python train.py --hidden_size=512 --norm_eps=1e-06 --parallel_block=false --init_std_down=0.00417 --init_mimetic=0.7 --optimizer="soap_variant" --weight_decay=0.11 --train_tokens=971600000
Each number is 500 + 25 x the weight over its row's rms, rounded and kept within 0 to 999. Layers, rows and columns count from 0. Numbers have three digits each. The size before them is the row's rms in percent of the matrix's.

# layer 2 attention value, 64x512, rms 0.0891, rows 0-63, columns 448-511
105:530542484504487498489461460520531498485527469491508511501530475499468539499504492509466481517480512526482502496502519452499481486511521461488527505491533520526451467498526514536475469500477519
104:501507515451525489525519511532479510534486497543491500495493516483463502470493477538503506485511516551519518534490518503485457527571496515504496463452482514502469532512493511493494449469476512
102:448554545474511526481533523481497521485526472497500507539543443538490456511530504504488496478515494530520439519494490493510498495484505512526483536470534496496500455521492463479490511515491505
101:523507482526498527531482457523510515504472502486503505486517517508510497484498525515492460512565495513518477483505528502495506538519557532485476498515478446512496520497485429498517486545499492
102:538525519504526550539527469520494506472521498507509499496526500519484497509498473532477552531496507531439452510508472507497473525490505487514537517516522535528485462496531509467501504522499532
101:528527469482503517507523516480501489508444464505491528521570491477513512469499513488500471500495523471488551552494473467511482518473463494475513486497498454480500528470501530481465482524471455
100:539500464520514515517511527472550510563541480516471494501499509461451499516473519498458522496535520487515494525472536551487534517522500521492497490485506485476519483487492476476484497504525496
099:516460479496516471518479516487471478526478482530521448484502527502495495496515505482549491491510506486522525524526541552497448520542486523467488494503512513454515516499519478491511504491495448
101:502503566474554508534482498490493516475540473492507489502499510495503482510489468479498524500541527490502540549472494541472506482481501468525486469515530504493521516497530465480483536502515511
100:485516508564475512514505507484529441508529483495456528444516525512482464518463516499469526515515519495496573479480492513496537516499496549534429563494515536464519506479487512472506538548502460
097:467539536488466442537475545495504468434489540522467517466521522543521494497496552528493499520483524518493533499478479476486505514507481557510503555495529518497547515480484454498510461480502523
104:489525509472569509504491508502507452525488468517482531493469505484509460541500499479511510493481489447485541508513475541471504498459452505508513501485500528516503468533513508451466499530480481
109:526492471480495528459497493484536491502542459501498467480447514467489493475480547505506483508490450518472508495506512480486483523464498517484490527475479501510488496464506492532534523470505539
099:529501523516466550501478548507516500516499536499498486538519532502491498512502470466518492504454470508490486478520534489503541473483498494482519500477503468547493533515520530513480519514468498
100:484468513499526487515507529537516511504541485493529525462478462496508496508543501508490530488504505545498520493488485493545467544523497519491490513513519486466542469458527481497503529503521475
100:498516517553542523510534476548474510516545527508485475471510479468515513461483476490452507511510503510477468495478503493465434442422482484503463523490510510541480499498491484505526495546516499
099:498512476505522458497522446459526511537485522476514475512484456529475526521503477513487456524503472479509548504498504470495469490499495487512481482507479504461513526491499508497496513468484495
098:479500505508546504469477525463493520468497478508499482490508493507460491481544508545523484497473492490501500507484491469460469513514472500515547514564459508508469488507507457517490500504504505
098:483479468477478481486479498523501508477510515451500493504493507488511458519450490506512543468446493540479482534503453484481505490548491502519510526524490472501510468448481511479505532465532502
099:503525491488478500502479518498496461465541531499494499531505480489501484499479478495484507454548488491572485481509431468486536495488469517490518526483488480484463464538501454463498469482482458
104:470507481491546496470527508514501521505500467495530501474529534470480485486489459506491470499507473465528490503428456522535503481525507475484506516498502491506478544501535519503485445456508492
101:472494555488490502538517546547545448485470435490539497475508523514472501497482543541480453497495508506468538498479496441528468493535497473485502504488521473563474521489486515532510499531536492
103:492514523496563444511475499488524514500450456478523532500482541492477526503504489523519521455504496514517510525544491485515521502516451498525553518513489485502515490540496476495542504453511505
094:505505513522502522486463518435488496502510523491519545525494459458480484522503519462523504520475508512471509497516496537545527528515495462541454519501498501523504510510536463525456500520564534
097:510497524507513494506470466489505516525517458523441472444503469523465486480486476533491547481505482491491459514540486507495480537525473500485492490512491465478520517480587475517533486484477511
102:496473490462506506495492504508461478469496528459491487475492515535535455499507525524537507515545521475539491474471498492511510478487475513536492495506469461507473479530533493480510492539542527
101:522546501476533485535546514450527486533548495485502492556525516513495553509497501527504547492495509490517491473498484504489504470517550526502506519479501484504518532461484561510491534562525463
106:491507504485514491537477486494535497475464489479442481489471481497503463463483521513523527553446515496526468558480487502496532523478493468497492528488515490465510540475510495534518459517494507
100:501470512508533497478499512529496423475441509503469506530530517545506461517499469477492480482553465508502508485481463509508546497516518542451509480472516491465522538464513486539525535470502514
103:487511497502489541482500464506496504550475507508502518530456511522493476481497483500508520475476524534496515516515496476534530494505538520483520539510459450471505490514493491475511527488498503
100:515495481476475475458476506526505528490501503483488515482444484507505525494518506517486527488499505503476496492499497509490467497495474515465481469462504528508485484502493493500488523513479493
106:505496511468530511511469494481487538540513495535505457556433482508494491530469497495468504539537481529457516536521513484475484490502552522517511461489489465508498491479511525507517491481473523
104:482545513534517531477539478428495516509506509512476480507496509495504512498465474512532497496481473525506514541492509545499487529479501514461525533548445480479527462519478533460460522524542501
098:443510509492531511521486510469477482511476538504463462538483502535536489534501497478480495499471476487515517483526543499519498478498487498522490515517538436523455519521485498521481478510478495
101:504540526503460516510478519503455479494458494510508521495478512475515510501523519503455498520511515465529513488515484545524451526506503510471520515474469574493534493569522529505538548522518465
098:517509499471468523514498499502514501471510485495509476498519496500497464485506517535508505473512485487515476534494497451529506501517508506490482552492514512505481608468545519482496519510540488
097:531519482515500482511484499477504508534482502524527524514523530459500444500501484516495508546481523562489485461532527493499483459480488530543540480496521513506499516475473534468513466477464491
097:484501502487456522525509529511455510487483499491511472490495520504504497482481487539494532480505492528534531470532524511498512499480498578502486535510518496458516501540481481506520465511472482
103:477539462460539532490478499493487488505487516480474510518504463485516471495503509515552440487480485520556483516515501497500493512476480484485463465505476530562497515508513515490485493477423463
097:480506503479516509454508524487503548482511478548435476519495483483507544506531499517501466518492480480482529474480460478534484487519475470495498530503513503473507502490476511464509527474511540
099:530517508474499463483514480534513497475455505463500488569502516507491478495509516470511460500527523516477490483496523481516503517533466499518520492513497527517509501550529505483461479491451513
096:516495561499468524475486484528443499505484521482502480446479454493535508457546471503470490500496502490507512497484486491530465511508490509490490511495503522478482523477437492546516488508512501
095:504507522502486534516496550490538516492486567497513511490447455491518473494509513484506483471478487499562507490495445439536529492540491432504507546514505538501486525483456497513518465513533526
099:498492536484455475528484493495484474509467510525509484495494499507508477477482516485501534501502467505476562500509547551506482487540522478476546522495505525480479466477497523480457525515520526
101:480433523520547519497530475476508522496436485518493493479487537495490506480487500480515494444534519505497502465483469506501493483496473476520503483530519464514509507526461454473486445506524480
100:546509525529520528500518518467469501472465496550501491469522481485486551478531448484494485500559507542490487530510515497492507518523501566500544489474524523516477498485551456569449508503512480
099:538479490423472479472512500469560460498460436508498517503535546481538502500508516467490470509526478496501475505521472489521513486485497472508489506520530459476507486532495511494502487528485525
098:491505517502518510543522510509476522478482475518552475477476469513511486511519490492532491478513490547496447533495477439450507512488518522466507529492495500513495515529543533453532467556526482
098:516502540449481526532528510512492496519497516485510533528491500477482471507518463469488463492528474518477520541517483536505488506503473493466513431447507541473482540491473561460511544514487493
095:496498479464522486515490476519503502492517543521501512497486512474473500447501495481532515470527536507538521477538538472489527457475505516478468497537503493484522498491525521513553522471477481
105:538530502535524459511481531465479512499473461553477491464520464525496468502534505446504511486448510530483483481525463466524497550514470516514461500486494516535516505461497504451535485522498484
103:484494492485508485503505504537488538499459440504520519522496505488501486521491456509525483528528508483531499531507506468509471517528447485478517484457485484588476505484492507513521459521526468
097:526480535474504515512475494480471477495505484522529479474532487475500505475504554483476477478564506463532474464536554518500508472478478495491501511517478461478539514468492529528464516489555486
099:502499521486495507515509523510465483538478496511489532506518546537523509514488521521450506484496461493490501529509513512496459453510468525464479497467525510516502469476484514519503461502452496
098:526507491452508487520526465548512520532495514516499469504528528529514513465486476487487508502489473466499516485518462517475483492552491496459481521509488521505501515480496511531517516470537512
099:504492506485537476499506534502462488476494512510506517539541494510507503525492508518488503500515507509478523501449471504499519535490490533555492478537510552557472479538541536557538477476533492
097:527525480518495481510479481493504498459473496495479500507499471540499513514482512535517520522519516522489468483500496535525510450504502489482492504517508487500529526489534501485508518540493496
099:513477533552461475531517517511509501475544498512474476534508512497463482517507500482487516474459512491520483524517525492499482508468464460493545455510512482523453499504467461524515491446466479
100:482456542490478491539496496453513462505526524539508497437542499532528480485500509471472464493530500513520479492462487504529499498458430509482452486514496511508469480483515469489470525467478525
096:535519514503505514542485489446495473471544468523482516553500507489489502495478487507476510487481457508492471456512442485514479511535480493457514482501502488514500490510482510496494511474500496
097:531514478512505499509471512495492454456526508506497497506506457564510524529529498513457468524446483498511504506506472487459475519543528498472499558486488521491524494485494498530524474531518509
099:513480533493495481407438482506491502485518538497510459471512550502510436490496495484458456517532489480507505523480494507481481497497501508536505568493500463479495444506534484518469522511508523
097:491516546479484526502488473477496488505509505484501486495528462501538508506490532511470533471502463458510535514513558467518519494505514483535504471496494471504512511479488468458518535515501492
100:514452491511522512523513537522508536467462480528487497481459534490503513514465493500455505537500506540515479476521476469487484511492482510541495449481433518504551522450501514480504507485472543